{
  "n_layer": 12,
  "d_model": 256,
  "n_head": 4,
  "n_kv_head": 4,
  "head_dim": 64,
  "d_mlp": 1024,
  "vocab_size": 2563,
  "activation": "relu",
  "norm": "layernorm",
  "norm_place": "pre",
  "norm_eps": 1e-05,
  "positions": "learned",
  "qk_norm": true,
  "attn_scale": 0.125,
  "bias": "all",
  "tie_embeddings": true,
  "parallel_block": false,
  "init": "normal",
  "init_std_qkv": 0.0352,
  "init_std_o": 0.00718,
  "init_std_up": 0.0352,
  "init_std_down": 0.00718,
  "optimizer": "soap_variant",
  "lr": 0.00315,
  "lr_mult_qkv": 0.5,
  "lr_mult_up": 0.844,
  "beta1": 0.95,
  "beta2": 0.95,
  "lr_head": 0.0102,
  "grad_clip": 1.0,
  "warmup_steps": 134,
  "schedule": "wsd",
  "decay_fraction": 0.576,
  "decay_shape": "sqrt",
  "final_lr_fraction": 0.0,
  "batch_tokens": 131072,
  "seq_len": 128,
  "doc_mask": true,
  "train_tokens": 738900000,
  "steps": 5638,
  "dataset": "wikipedia_en"
}
Each number is 500 + 50 x the weight over its row's rms, rounded and kept within 0 to 999. Layers, rows and columns count from 0. Numbers have three digits each. The size before them is the row's rms in percent of the matrix's.

# layer 2 attention value, 256x256, rms 0.058, rows 192-246, columns 0-127
096:560589517489579534508552544491503498448491560544453544472491525441495568527445546599476473542396474458592516450532411572459526589420581479400562571519500477381529427540512566453469564460510583486550457547519536421419546505486565442568482476512521530564473546527413530505455398487539509483497420574478438487536491535550569468508504487495491459483444525550523478433551423513525476471495
093:584497524606578473546519557464450514443456494543472491523535465533575540477558479485481550513607446403488425461518578498491497430509524449506522481565484430479542491572546451548499391474390465501552517498469523608597487495526544509534462596523561471515493512498509500494528515427509445595483424464590481435525481522478508550506515483547425520563583466524503471453488494449409537529430
099:530501521463466537437477500474494472503507547473516589453472429584534487558518438622492476521548509452500432476499413463497514401457583552497520445450489488408562536440583391503484429503445510436529509523508426474471486608468495536540534477435466462378540544527596486508603536503552570611459470505487478526510584526487455545455496467446485560522488645393516415460474541520481499549430
096:528531571562458466505540460468499549475429481552541471519469508464545526586466480575534477468459466474543521482501535523508520453413510464337441472500509437508478498487518437502523594441514508478510505468499514497436520493569446565440478419580409490543434524451473455432465442586452577460560455563498409479484457462552411528436497522496491535565523539533479466493473594510462567609512
095:470462524496503484555575531547522478505580490512504521490513509422474474507521535475545502482513501488540491493549523653474475547520483582534512547445520425507521491446505564425543449535548493452532477497486558610477506533469586496607406604519503556452550542536490470537571506508502478408463582551477439528531479501546537534472464470542436532467563438502534500463504469543463471599610
098:441595518492543486501459567571531490468479490503539606451530453371472522479471515494462510500563540583513486500470462471488558576421505527442534581527524564523647590445542384521473580439437496509477448494509461474550542390476588558521500537501483489435397495490596490468542443543546583519499523608523458390550578490492426525429480603505435454636510425488463514524520411465491563459537
093:520578457534590516521481489469465562471455607646572549400552511458500495489573458547514404515558503467445448482468532485466564522504531405474512453500523554465488487456558464470622539461519490503511519547508454495537421492528502511633536424487474474533501511542503491419478558468436555497502509389430525468493458483565495430484493407539462512562528414510506589559583548496486572581535
097:561580435495482445505502489480522543397562514395503570590462517523508612516543489525533505435528532417473545429529524499549586472554482459458511573468572452515440507462486557535466504471458438494568441464464521534530527530491434574484507518572457558453508430549413506501592598517614484675484451550492516428488500423485460480586530485540451565453438552542555526496551538442461474517546
092:560512459474485507629511488458513631478461523442464477481456538441472530535471422515498504524492441449453505540468549523417507539459517360446515517496442431562473507474519435438495502442523371492551494481515456470489549445511543525487485467514439503438470596455529479424406503557504554505514524556462471530579560459529428466421517525483358420500540547554429441471523465611523616498548
098:485538447523515540435540476515549524496501536495493498487549497561442545477494433448501511612421571390467586497477485491460572564519519521367514496475525410436491363516549460412479543417461559543427498572513473436401525504523566467534472457550507518489488456589483573576557521467511499581531547514401474530576601508513557494470488597545495506505493568454487497543489563382440528486544
099:543437509541508497580463471516551552504570505527504535523576541483541447450442455392527453466541449517431514397650497556551505411548580549471496544459436460495448462419447565565522472506466463515428562590466541478483507414407421571469462588523495487490494406524513494597453498523467512536455482489407491518568551406456509526529523606608531538470528471543431638544576459484463529534492
106:554518530526465476546510502498456497465515452467398483450435518458463429484445633507531567438435507587497488482399465491490506521479512491494499493556564441552527545513494496446468450528507543501508482388442545521547525522478519436547529488559479633522590498468494494524475403467662520522526457466573510503483462460551525498473573466485464410553473505456473483507555443460541443443390
098:502490478497432491531473519535592566483542403565546457436484547410490536533487525487463463484512445473435526602496505587571553504495438420529492504496447537479500560467611391563462567461517506460459540505441539510501471553551498489447584445441535375530412526528516528517544554497564413478413546438516521407549465484498487460517469488512439531551541430532562523467479501484478433606532
097:453484522548464529451455443500473509638525556451508595481476493431507444451429497563526532433451486451549517532437482507507517576516531557551540446525493531466469474524518501530515557511573583461492474503468504561451490470398548493424536466482449526413583520532545549432476500461559453600578459406511497495461396477538477487543515434603532423549499477469506447507430520491434411577499
095:485493468576534408526618522484547615571498580491559469429569459508511505441517527470486402502532534560471434501530603581538537499588572399496525463491541503561460433538576529412574489502519485505577509586478498470557470390530413550489480511454409495475471510431544464527474543591514507557541491513513507610422511413452539478475518423495504458587551470583501611495405498488504489520514
104:487510471390522481458491595481558600540553517460452473598459475475516494416479471462509519423489473511429433552553458516528520559471492589595562465599614397527458559496481522530441596480514445470415490521574441495402588442485545542497352535582448496519484483449462399561513476490503511448542476466552496513437518483535411518522553531507399471499520505481479572479441533469466439482533
101:389488501455496565627474534462507499461483497479483553527444483566544432545457544483550502521439468518578530466462501598541614513474503531552560441460529514487545510487525475439457572515593558500488521518408486469493646504459550536514560455497508513458528486501493485447410467503422554468605514463501464555556470552495488429530536518401492436467521539616485543511501583459556488476491
102:558449625520555471555466433541539495541452489566558469482467426499586576523504516522555421408426481583489567521532499533515464525515513453489489513443434579615539507554496507419426508473568447483556505545520550574545504545498514471556444383427488577537465480509537509534397427547502574454460478482435428486448374553464632491456581478527458425462575471481478470526453479539607549505577
102:425490453546426433585494420494420568490615466481495502435529602487478444471500488598450445485550469434539511506493449521548489456539484385486583471503369466555519494515493468559477447464485523405551507493518576534503539608601502467528562568532497550514477460501514565441492411476532470477575490439609421490532551527569390526562486417494455549505447579441554473509468449485502454526490
100:444541490421518464545510485419496492489564478424503610356474484468500584543567529522438466543609448534567481510556530554493490437502408457539588487485502500468453512428485456549465398473536478472512527438522587492438487538516544527507476505542499513463437492506516522498475477493584572517499485631498554486477563501505471543473514529497563504483530526539464479431618484465544487391549
097:543515509543410461536554500476483424447474551494492462546508563537473467478529500504471581534472532453460506505529413359492519501510678475459471498508553502584584567455482578550505564580456512524473480506502432440472516560512529517451532506472423519529587395550452517447512440581506432430445514559423486509506468549488465579597462533469508489389498545457468535438512509551496498483475
098:593524503600535490527500499429466565461577563626568445513545487555457457568448475567463438523448513484413539527546533445539556505483482520474521443510503556419535544581610508473486474577474588378536520523495494497481527522503552442487492523494495467496506657497507493494518484569494429464570427474581408520448417532549510511532537454387517442395562467515489547525439600497466495535425
096:568442537541556531559510457556515532457462496620585466488404528449509485516509515463541594528481480608479558511430477454547540448470502472454451501452415566548464492564562465441613482479527511569404458534491472565522480544421563454531537459515460471583508594530504509536504474553465500483511579543500493469418486598541490522465563515569523465540493534472557448461468465499467629475453
103:547550485503541426422424474510541484461451537516452467612497558526473432473569580540485527566527455409480552479535431576394541509466379549614494496488615502514526594497591509595461456585525512431449511483510555510473458434567478575439482542555514430462464499545503554584496463515578542457548552449478496555539491419512455506489505451511518501462511510454528582537482601479481507467453
097:430448415524626505523515482461402581483549514349556427551516562530516537577480478403506506475564459529479493504565494565528558574439521534539480433497506469570435509453463479504517484463487449569509528538421514498489490494531390447509553448531553522502499419528591502545477534481547501550374445448516583560508561449525417395548374560480560464487497562482487552452482435514510430496470
098:511577543471506527559448445445490532517497560494561495432512564339477524566480594501495458462580474430474512527569520561408490455514506527536492392477517552397421511500607481442477507513483550504509482479429461482419498457558456575562494452468429471476459534556468433601442645505517536549468457568479426486525526416555402418498490526499481506511489504439520590537540464543557634508489
096:530545455524532494504502572430543510433490538491537451489538566509519538516619580395522417584435447485512494585436470542479538489540600492573480531518477553483491515545456520511481490468471418466494516490578506445567477556482471571426366538459502293451502473524516499512499529557417462561532485528455442525487484502517543440477585590608547500433570505479504560485502580523476583511577
097:471527497511451523549527506421505490545473510484535495491463476533570445482397466488484606553414538498480526572489417500541514501576427452560570476513540592466493526507455522470571430486375590553389557559463442512509496460476532526577459573491526462458573474478558542486461481502444543527471559464475484504474473524392465580538433370469482446474485499374608509480489581497471497560509
098:457509450464522526399528509429484563504556531539479385438504491535470442528506445410505497457548593550655505564431507442477598586570604482530397571484603430474414462542495519440552429520496441524544395560456460512451556481455538600576438493527554527539392522459477528559500422555509429462537537520464547535464452449511528490527516455509517497484520581454546473495536560404537493470467
103:469501553538557462463492540462413482491599549507437541459431566428497532570582461472469467489499505539431451553487514503445500480514432520477522542519454475534437491520521537406489551564498467556478520448531574537563545451512483487551463506441434481426433514557420482499482452511513451391554566474494545460616442404552560531512490506538420560493518492574496448456646490513622566472580
092:477538458440490466505476476488481543502507468503589493515456541479569542423506454573478463554422548484501424494505528497608460429500440518432560511468546551551503468518501532479460517515496557506490397570409476588494459463587555523589459442372503491493472567574515454549522421433415533543543496479439532524485533470463546406471513528533617554471485520542584482493541518495465509530528
094:552498470527561463495479425530472507489526483413504441403466425567502456610551491483474490531568494466559478450459502419556557484525465436621514525484448466479422423559532530471454558511495456459485465557517490501509481550569441479571577468576569479525439498468513565537503513508472474564612596489514511540542593518572469374524490471466516445426525496545519442408525457465527550409550
101:590509595510496451522548444527529473473480467470566541548505509432502466500521501524508547478557463509446548370511570480502515499511426498542565484465495530406465484449520448448473451478565650438537483392557471464460434511543616469475466471534505533402557553545506547447587467583535525512490443460497568515447499440571507451530460486514434504485522558574488444481506526552476558427490
104:474528487394481550491503541454597510423516450478554422465488465468512542529514438571420445542575552530563520457443442596456490455505536533492552472494497516454543498557576436499516438455489593489458485477432554442454418475527534502527443528427531411422545468501502523471496481515543565385474518481488413499460510390535598424515498433472578474585501533555417531540523527549431612538513
099:446584522485521507535453448458498510481491596525495556552518533488503561451474439581447534505504469500488517483476508457484489472579496500583513471520512457398445527388480588496491474419490460519498470555483506485547502320506514457455601565441426385533558457503600500458478454467509544461421528513546570475534565428641508491454481491489539496518490468524476534384455462518513597455548
099:489554504547543543530505545436473523513481532498501490413500456680519500479456478468431472489497515546537521408499521458545482486513518503437465444460511492539489485457491483496444458443483521567476480465507519549524526604542478553512474396543471589527504514517581457543527471468449538488501550466496574456484544536502443494411565550453522494562450484402469415484580498508499450486509
097:478577597465545483483517554399461607454507484523481411490491499514492571439644515481468567507560457558456548531522502450530451476568409527478552542448406430562523449480444500487620483381446502602442431535446519539393555552470390468502524460460506475591546470525432446499459462427507557540465551521589548489490599522398522482500500497480453542538484517469548559557587538439487605449619
095:499540519466479523528521527505586503524505486470534425521511603567543514449540483510538540495536524493462511465575564444525498568509494506456394562505459531491532473440499503528507515544451568582444453515484390498459479500522407483403374480509461479570567586561530543519519416592367512577564476515417492454431530514496402512511470484526486524506470575581539524462441525550501533495634
102:495476559514532408542494592448446504509518431480501513483418443458510571501561465553448438501410523450437576552538471462458415496574536515436474544478550474543471411506553514478406502411505554496409480557485464474422537490465560516526559455657422609461544526537521507513555540605450458623415492578482482446488530432477533539460543519463515478531468571483564498569512549517452417436496
094:497447556484619443480451487450467485425488518473536433506484557483445491497453473424449447568510476516554423475515610485555501516490526496486490506414571511486426493442517476449515497450534464462509447493538328497487488541500555432593530535552471561490416560545514530491544556551459490551428372558368514542474479535482607497519493441467539473588504560600511575467429464501599426556466
094:475463533511566491468575414515443552463460519501508521571525465567466468541534562448497513598473510519546487550502515491417629461502487511529506413372498486465599495553503539341494492529504603559498499524507438521469438479527502547487484548499483424334526578541549513506458573465408518537584601480550457529522522502551342487488558437565469437570517537449515538458464576474499530503435
095:563452499513429496609504473452521536540552537509531493479596543424526561484454531477489432484586466507454488494552424579497505444559527469391495497447530598490494552419525473511483450578421541561541452492489397572509460457555547532512568573466470484513560579499455420492421503563488520459464480507503507457589512445460435462555582559459537499525502411441473563514447419525503586557468
097:529527434390405411657454508554526554495481419440454555494454532464480565472525470511570596475521533463431489464463456472444493511535496493483475469488478541502415549500385498533529452544378466466432520453549528573542453494546558449385586541537557538515535525468488438422475444521483490551497598524587519464587529528506539554481453461455529498468483542511498482403497482465543531553531
105:472462517527539536434467460519529476503442575473515407570564504446526487508486507477488523480565507514426538523523514592454632542411433459515426514517513520490493551621588480536563453488534526407562552535539556498507531505526498498587529463584482423493512528482448531471473579465462548482507547496480568595490556547515548531476540468589480373502529488524468387578458509488497446458556
094:467535517536477456571504534521396579433492544575419369522416527532529448516545475426456376454471467486510468507523501502547565465546485476580425568490477466581462518483417566531601489565530539513485436504462447510490550608501490517520533531551407505495445533527457423549537437487621464457492398433528519465482422612469429497461502555594499400511383486533565529424456436544571475583576
099:398499552451427588598521542605630395489510416483451553477577470525490426557493465460432491580507507489586493483494532571474445452539513581465555503482447459496501496549497467459446499543467529342536511454548603425471487455486478485463586517523586496454540378536494515483431595504476387474579562498535339506437496428536565555480500535540536496480505556430517446483532476545461515474549
092:492540540432493461467479436512497569514548529515486571470426504560449438504526554540392579483526512488566552401409547431476527487536540498480501497428441462498485490473471470498472704503471511449481553521540542495594418542563408499433563492535475422422503480506441438580550520484578459498515432490501434471523435614522515498426481434459574507540528444411552562496490521512508521521432
104:495461462557511499395540463454449556456460435446508506357549521455484616456512546429442511539543561604446424428501470463519502453487522490567468488511542497506504474536445503493456552455518611490368484532454485516439514488531499568494551515439457595507529496564514416516427444438541547587546546421476555530406577462483457472484458536502522505572550550396541480473518562511615488450496
095:395499525495535486551503440539491485510498551590553527552497449479438441486459501560533560512445565583551492427492439579468508509495527485519398547460471468576491414520515443450478550492479546513492505544544502385620610421497522519562604495510529449509456477395393481447585550509551562488564485494553413441510521609540507512447451470502455529500573490410548553544573483435464499544456
096:451539561474440469434463480458506520533527515439544499481459424505502567444519522517465565509569595447470564385446604565450524595515443570464483534506573571477459543491491429489559429575452520462526481530478538496600468483558484608377445494485534514491504417432453462505499515496482447479573583451458466474425444532465566552491467465423501493530476492546561519496562511461392548460474
099:554504583588545418478432438494499526568404573485497478534549491485526494509526576446458482525485531444475519463514481494668541514443454548394541500535609491538419450491567517511481502504468490514501559541507498483478459552510444600560516380531509425616463494542437521582445436412455465473567471501447473509469606505452541510452558478507524517551533490463502428561544460485606487473498
097:524522532550535520549545525486550420541537569467443485506505519508473447523477472466442500496476525409515524468465526602491580527531518482545496505573553580510547584515450410449403430477533510502564506533433514544406527488495389426577491501457563465435489501385549570505510450538473533488358512426487496446541471469494494589615537476500371632453520566443495492526518552529424480569532
100:614476578553437491480505563491486534472489501550496561482521451495503615500517499496568501532464502477510499471457429437434452480444626513539478576445620518458477463481522521510530493610598489499453476463576486573525478334534513566471500572567435509485524574493474498412552559568466445396519461514504461397639508420513455534479481509482510449503491422477443549484460453487378473491569
102:432431442515525453511481540531528470511497493542574578378545579457477458517539554447512486478574575492549476574534669500546471475543526455488419564504421448518428555428591578530601558513548450434501557510462496509578522518561486525526512581480476348476426553493444517545542473513503468569455506552555496522481488564600445508572444498465478497460512478488489478480422454610484477502518
091:530524447515397557568523529560480537497542486472487504429456468536471332509488469533456533569469486475562472400667527411528462463552534454421480495479446465555473546487575604558422470496518437515533499592462468524425494433420505556554466417504576538523507503575435436609549471449502598519536495449483429501490516533478497478452527532393520547474561548565406459584532493484477592416494
# layer 2 attention output (transposed), 256x256, rms 0.0966, rows 192-245, columns 0-127
097:438486497438466441526450508578484581551490496479540468535553543531496455473518489498419495617551505486542471465481483504508450441490490501543473455526525536514396586584519485558410596378509404553536478532512492558577504577466448444384574506540459441502564516516563513411395601552452520498488558543472560457531401510510485526487497510502513382559526394483535517497515582437503406555515
096:532476476480470587479534473488422513592546419506522557472504489481496468454421482477492502426482496463478534456493468457490447480480560514402548484482549469414400414466500585495575534503466578540487498483531506486471521445515532491444554525455445535528585546529615491546550540528464488457509439565511554513599490550474387542543558570383449472564548394515510533450498486534532590486401
095:523506543494471437462517452458506558465422381463496519506502482499461503495430616486556471520466510571517485399489502508561463469533459484471520439529442490600476574527484625525548504559456580517478520536519452486530584445480513341340423510472566470502521462536532501447624394518495552469554468460435578461364596479469578577555501622504530515497522499536546511561507576556545500544484
094:490441480447499476515531506617567537487450509464473526522547489620540498472492431483506475394455551471435539470428531479544457478491536477570379519441494528491545428546418618482530454652545483585464475517539529540498459482472532512569523443524553500430613441474503479525584570538543478410479588592426613502435482536411514434475544533458479549417485477494533513469533419547512492468484
093:476451407543486402548512524468483469604506426552495467552593443532541473497431522439537517455513484535482494555515442486485533464487572560538485436513470504532448495529506459482517494450535530524503572479417523485508590445545445533597430428436520475526522607525445499462395454541528500662443405476441490463557440494544407503522505446572493484456425485454413524425432451416546580505517
094:436487519490494519608549417443500533503551545472515528600479534595561457565408587530528499529444447492436502487441557526449528545396484485543590488519479539479479579511389535392510474578534385527506449494535499525442517600600419510433484540478428543565434485578449459499549447456497411465487472488502498489532556456437457473599402506483519499514550547431501456551446516524521543512524
087:467516564488548441502440418504552505495450525478502474566538564545564589505360485538562523539475425363538496440452524519523512508473551475539520540516420436555504515445526468496579476588591507525550481560527572507526448476603551517415486515437522578508545452501372483487511494456518479468494538562520466463503566515461476504493604581463497499546520545511538519437395572484541462483556
095:422498483483608447497534466525522505511421543561467515444441471513550444518505558521500444450500538524458602492492521580586461402400566446419446441504550641457506525518546403531430551481467535573536561486520434579420495522645553487481385517533541433587545479496443479535483444505552505425458524540493565513523547504559429434526437501512496513515548512506448410449510452513452499524524
088:442496464577450407504453464543472525520472448463541570554534412568567520534473476478450528498469507546480417468496489514553535508475456512647505502425534523553407471489541478465514529485476468416563473475628484500468465512551477605503544501468479533518443431516541507514507523440518537459434580554541455543489457542517506581560513605441530424536363482478542425456566532528528465481477
096:466491456464529506507481543499423620451400516576576507553447503486545512579475521509555512543455467407514495540494592400420495381535472507474451561558508588599475495510540618419464528518510458465487528403465455530507505471427459640468485457521488540442455502372436471455454520563555551458498502515554469456488542420463537537488486593521545550535529492587524520554449554591506512452478
099:505563517473530413448554442451439441464497483496535538490424514536473508529406467499499544465492406491563476422549527533469565530534554524506532496501547555450523481532534451536435508576560517526474519483425531488501484568456528455612477473472543488465557539376534520528605539548503519473568478474570550561518395540536440488456419422451539369588498500532570477488560502527525524496483
111:499471497549509548555494442601517562541517482469519483447623513511487528437549450467417450654568416396558431471461546445516515513552555496517470523496494462523468448459393500548589449557490569535454441507532468547481504490578521561476528472506474358454471470529523494457480509575489485390501436475429540509557500431576478503409418532524578485500477557510394480536442568475416487585513
101:542522599465549558584464473506405470565387388396471453490504502498533474481492519478474506463476512451472495473523488500546434492520535465554525552498485523475573526493382529464570519463536467594553513450579403565509543514453494438551536545574479550511509489446458408473444465556519497505479520437474560459554521616594482516485438426463508495438499507485533525568552488496517580471503
098:561502493493461458595577572531473465389492355476493459540503455521524478536515468512627502538501453518405540406449515511438497512615400548472579510455488514598586576449465582557522482524464488607487542516558425474544543431556516516463394453468424493505443532490463475457553506499514483500482529463537533533405476505521535478520476537544557529493504477521453487530513509394501553511539
096:473472464425482476471456543480540413487434449497450474507492491429530466477640493461510599487465431510566463492449516588408507555405440453499561538501454486482496505543535469527422467521501653493466522536467509533487498473456536502518483511478541468561494494536423558429552593512537542523554503530551522504557417493502369461577509477445447527544414505526525513568522486525516415574545
107:479539420584473445568586544461473491560577487508444554444512516447448489456559501525507438588534544454630604554410525524511444433487510505380560504443472491470524547415506489524520549449538481594524475474592549485550412616546459482507587471549505573424532491403475518501449459461507447571546485527440530564486443577470525548599452554569518469451547528477496410435492446535597459493519
096:515531420532512492549531490538538456443497536495549510517499538479443527449538518524385533451512519483509495501548457551462417439457497464462404632419538432514509658522474465554426440460496459484474487522458514623561493488459445595536469613537476587449521514545493513535543535514501516430518506431578589481465553484516411504491554499542541514425504591481521444490488472486539474482570
106:451554474542541504398516422516563438481513448487452495464356594529492460424465499501555590556584457456419493542535488544506471550518534450534470386496509475403488558417474413512510477482559481570451505397421424584534452468506490524495561584493580555500488461580503535417530520495474464524555473452507501507528495472508382540530513494546540557475501594578522546532658514511370486460475
101:563563426553501505474399437492500328527546463543565548577481463407566551397456460495535532427399485489493601474519498581426551481573435474431490499492486632539456466479582554538533533567526563561483471512598450504522499399407558604438441495584434494449574508507515501511471455529487507417578491501500555568562486415525523456478484619468453446458472466490523527490489567495499430415475
099:443491443478458515491546456499516523493462485498529547654472412417488513512582524511456467534510511494500586450589410489496492501507520445350510414544499438524547518570505485560511513458566477591495476554553527514491491569542428499517441523525475443429513549536518407514482441533525516411410547543434473508530467525478556547502505502496512500520440448524448530501560528555425423458495
099:571460479511486597484513504519524572418498451589533498517505420546510483429518535595475469513507501461579646401567431586551400491471431505485515495461417509481502489522491498462496404517407446417508495488554601593583483476507435529583480554489535434573565381446487505443394492489490443472562591518498400583491543570574476578585470511475513478540485512532502513539521508489456514484604
102:441494469452509528507526550520599446542521431447550493538414479466495526504606653475506525499571442522492408438471385488524425430531423540470488553482546557538425553480469578531533567478542521462436509519544555491450465434469554583441499502535482474529513526517490578493485577508482473460496462552412464432518492639503423435483637543501551542451483516452520477499537396518602514564533
096:497513459515529562511411554489500509556509440469454509411419544544483508535472523565524491547563542495444422456468475580526520490522462476534499517500493379446542523483441586481548532485525491482478618511569480465455479412510448601591513432438528454486608427456516466460527497494500529509537559474438512604444512528453496479485518427515622482553554479577475462502607578497454440483463
097:503508501573546524514564578464475504557561442495539472510466495463469468522435533467436522488563471587576543527413606475556506452467429544461534452522474502449483422597462497530460470480478493558481535471337476460490434459500531383547555482374500480550508553459514456491595505552478445562451522511565516532425548557507588497434566605513480507419479561339562540458445444531568441574457
098:623463510415470533531463508494364532595481491616466449460481477539502524551569418489404474525469510542543440509464497467511557459493582512449576472501453578458414421484536438489420459498457590494570449527492430551479460485452524533369568475532587454449557534455493508409457434464436460446553497499495449410464463460461546506501451495549515566426521538526546455445570544524456524465557
105:498573483572486486383449555532490401462553577467480534560537452521568575447395461516517528547436542499447491448519428475563508484448506469590440475492492459587520529522449590452500449521603385439537541418484552524462545540520592489536513530421549397492422494513496560429558573552485438488557500543552536419541495543555527534490489486580560489503500539486588490523527517515458517445390
095:565481516510571439535634528484461457501578522582437511543468503475550397573603476472570583470532500549497462497504440491540551440562430531518435585562533417558518547530498476574517545467597465568516553510436498577497510482488477445464563489525589543562463506420535552545492464527472559396493511464478444556464511572492452657530446379488482519574417580490458372492497413548487500446460
091:524576524518486467510411551532516480592404437493507460545513461548451474483553515484497556439560528484507515499474513556583497464509454498513440527514396409479451517523530525528476522498655473534581479495451616551491546447483463519487486450588499474480534460557583489490582456406422485545495471505491507454549559526456542532583364444511534489478571444522475570576495558468470554511503
102:405454431528529450590522565484439479416448479528539511536447518463452493511496607467501458578417531434555566514509489471501506427444549474439487537456426424530448471415558523555521463561471548506537504532545499419515459530588496480521523426539454606584486497495612505467523547546429572543535465455558450500583440460531484505487547530558519551539629387547459466419510418476434536474457
101:452416422541571583566487534551474529602539423526559396475549403491550473412414488582499544550455436629563474475527506460442608429453534415542434549515500448389511577483517519463498518473571436478553491507494465425415472578477462486488488497546490568463378424417476505482517520467476451462496537461555517450519530513533410575572556481544489443548493482510473556488493448473443468580543
091:500424469454647448454551467516530499512413537490399515518546502556478317522497557441451539446547540476516524498488539521456564466519558477516524524553479563515440481502557501483477495481517549464557590505623530523519482558467516469492482384460493457448467486445433475479431580505470518472509556435551462449546586462547564555484519575505418501458448495377475451505506447455478499407521
097:438406511500492606560475507539430353473537521625544585471478552532546501479488471532457559499450498549508487469542401521539415466500576595493511485580503451530568460439574586489476511509434516434506481523592486542495480459465476548471529519523521521455499489496481462491536440492483515460500498497430548466458493484496452541362469561476546476543549532476481548547508421576475424529465
098:407499461517495516487525595481430462498485558390541450493559420506442478445434461478544528462556525520443552501544466468436514432572544486443484524455512517505456483506433571481527602422578431508495456558497455426549504414554466464480462545493459507502485417424492457481474594479585499453496563533368472504482426540516587501570486486500515517600415460518603577525495483479559448579466
101:435547495619533469473501579553482593549529519447461476575575509507490556501532600567562485415519488426563406450489461460443512594536479467474497536571558504602517527543490545488491517517488524566494498452482463451468509551474467498480556505503524516556533510394506521526481502429514492493478544440423505510479430420480487529452579536529488546514508399418549546511462509489499446495466
094:533487470496515416427494561530491473536503471490577522547504511529534537502475479525483476505475424446493504380465504615432482516482516501561438484508571449510500473465492452441462428467493446527506412475471467596517571522547432454479481488578501524498440517385488470542488427541503538566579502542500501494484506594453545506514504480544382509530505484500468432529576550536573394532498
097:457525528517522535480449472467561461473522543465453549577441506410449623480520488511538544478505595464516487461465501406501521460456580426453593605420470462457536507502402476511492551524458487491474473458500394437522488500485436452497517576455497354495494534470513584466545472563489480524509541440544504556530565574473521498542453543505587502436397431580494513501589435468414495579614
095:465529490534465488416412507499522392504484556510561427493508454454474418520488466559436428512477542509515495495478591579532490483517494474479444562531533525489522572539575527515433556489490567485446474512529549493600482475548561497531640498510470529470452451466488482530538440452380582560535504460489390473564492417515508524560460509543454463505461466458498497498472465455448552505473
097:422479588494479572508544520580603521440409454466409512462528429546405536476492546457478528422471473565495519443502393562473490541476426454454508506555379552380450461528474539459431494481528450475489566504498495458497588520537550525460432521432505507438501558482456543598448539511543474542540525540512450538475423498528545529510523523625530449510552504557464619448537409452445520551507
098:453531454557457691502605512505503455477467467521462510546625485474493475520471471546558535540560498496525497476552530572482483480456489515479512434450563561557544551582495515529576492456450538504536463510440441609461543476518466586520557479420483511535519495523431536502511575615462482443482474480542433589460436472529534516583413553467489554535578538534549509462529544513484591496449
100:389505471451490449550454484480505561601445520568406519515529473499535516546478506515524463522518470537438669578438423546549494427469572519543513507424518372495500526517497521499498484574456580534472505508389453476575587425530519680457542472575442484480451512504501545535456521471483555449510561485552448463537449479523495614458504465388518443472524465477558488449585537517482497545484
093:505517393455566480521484447474608503455493477462559514514540524556535464436563446534367657537544467484494454544455477459545430500487453497495569557463484577438455471494530553451478535577497423493520636479424500392517595427504484533506413513475497534509574471556565444439556416516583449471430516424416494436535531508488566535498452498469606514476462506561591464536409422480550422514454
096:468510463510477465448483516534584538580503581581547485554444451546529526517516480451520503452506478594539490481495474488428451466481492542461540483487453488525450505565433508594422454473523463457500495507527551510432503571526566464518523511531436489584444435465489463446622456470569519629510502497465526576496478553532460541538422463500482560446419463525596454502564515520553477501477
096:498576530523558564453490389506519463568465492532553444535566504464511529528486417530557517461478413517549430539463452529603508395445488484514582508503459451536438501462526555555458566458484438436443507517494444505438485502517514509510518435557451424406474486478544439592486511501578482551525481470394590524585453547492504482532542656505414547521517513460408478533482551464511584435593
103:530421488589493523479528525518517576432549408420541498507466495529485423450449499482473528486556449499588449491473467486502466557507521538542537417507446452521523493469417531517502553523531479497572503588503453549550372529447550631488554478499514532542517499478454585576430456470478505490447477532601440550548447430491608460422560456363486516466489501546587564544439500432419514512472
092:523547649489457594589548503476613502539399516544495492503514473550544479506538477491421550495456540481496553471503496561434531505516447506526417551450559456452504445410530351464493507415460426583569407512494488459480402465499540506480538407475471443511457527548570544539458480519531473559483492404461494494484428418552408512365435561474574477487556510540472550513522546472486554500547
103:611476393531494467466499494474508538428563512578583534545496522494526591419547468548535496487451511434440448497539406492542527491514365417548484469557523508485584488605542548479473469460589475576522534523480446422536502462589426541471507466490477526513458477616498547573447497522523466503426496415470572462558502518555455479509493453520425569561439512449482481497497592527627535568540
091:503550540507515554535484471521577519545456492566445504482441564537564434594478443536512339469420492559548449473486396513497538427470450482440478460471628538563466521454556543446509380480499416536492428550538468461653495415582423499618505541518536488524475444498564548487512481507608509551517558500451567540548602449535449404420573522532531538473440435540543451488557472505456552494459
098:498404565499500469555438552555577522420537543474515487579569527540480456557521410541461517523562504366574519507476494447498469481616446468448560442499561496522524534543640518428451453504475473499541517400627476523516533617448409441525506407480533429479543465528497498428578389499507596515522475450463481525500483442534480526496507570504554494477519444477560538510515452489413504537547
095:519442477568468535523465519430521469472519524448557544462494558546561484497400581528544436579506550499638416502496467504531509429376551444468543527493526504510539510542508468482461505474486475492458491528482523571439529465442503524426463565557513488526567554331442529554540464531530538504453498482575619493577595427450511516468474503507503551513513473553539450421479544476509554472582
095:507514420513467520474486595544490506553520523507392474494428519453511497564486530451527471501468606436464454428595499591540538477504478387502439532423471435420449430493507614502469524552502409553537532451610494474529487537440418458513421497480506513461479526481417449486509527489552439557428520525495511509537539522513540393494541550577521566550439524485490496447407541513532451535525
096:402374468475457493483550536561489530451581522543459548459453470448542505561585468557482462488465367520557447473498546529505450448480516516499444467547471493433510508446464467491543451517511492546461482379504483533508495515477492448492507425486497531462483410533526580507497594501446432514499540506501500519547532507566542478513520520433581431498526457507596536481528486435540461450499
095:497533504493468443417540478462517534548485499494611448511531564508479507468546530597525465528456508540456534412601595458513505506426534519541552549493468417524521471535525604483481507525498504574456585457489494574561468426418470567457537430570466521591498590493500495502503611514506559499482397489541459475513507537539495484513404403483515396443485499484523522413429442523514511493480
094:457518500439519438504564430520529394602531542527513523529556476431530490546488396550415406573431416501438493400549546521556436451520424444522466468510393479504476537530537517530484613534547508465503468556421505466429501461570484451546475485418475431541478589437449448523539403481481393671496455479561599511455494439389433512512518439537555536512590507510482512567503440516507555564531
100:587533490522438479467534479503462481511566530512515469518567492530566443491520462505572434491513450534466477491507492579473450483454520552508502440546436566510555468469400427464429464443503639545595590565573471506557447462549528594521456481501451461469428482518535499417523446540466574570602518482559518426498465447438593522442507455372468544481509531544512519525581484524468531471588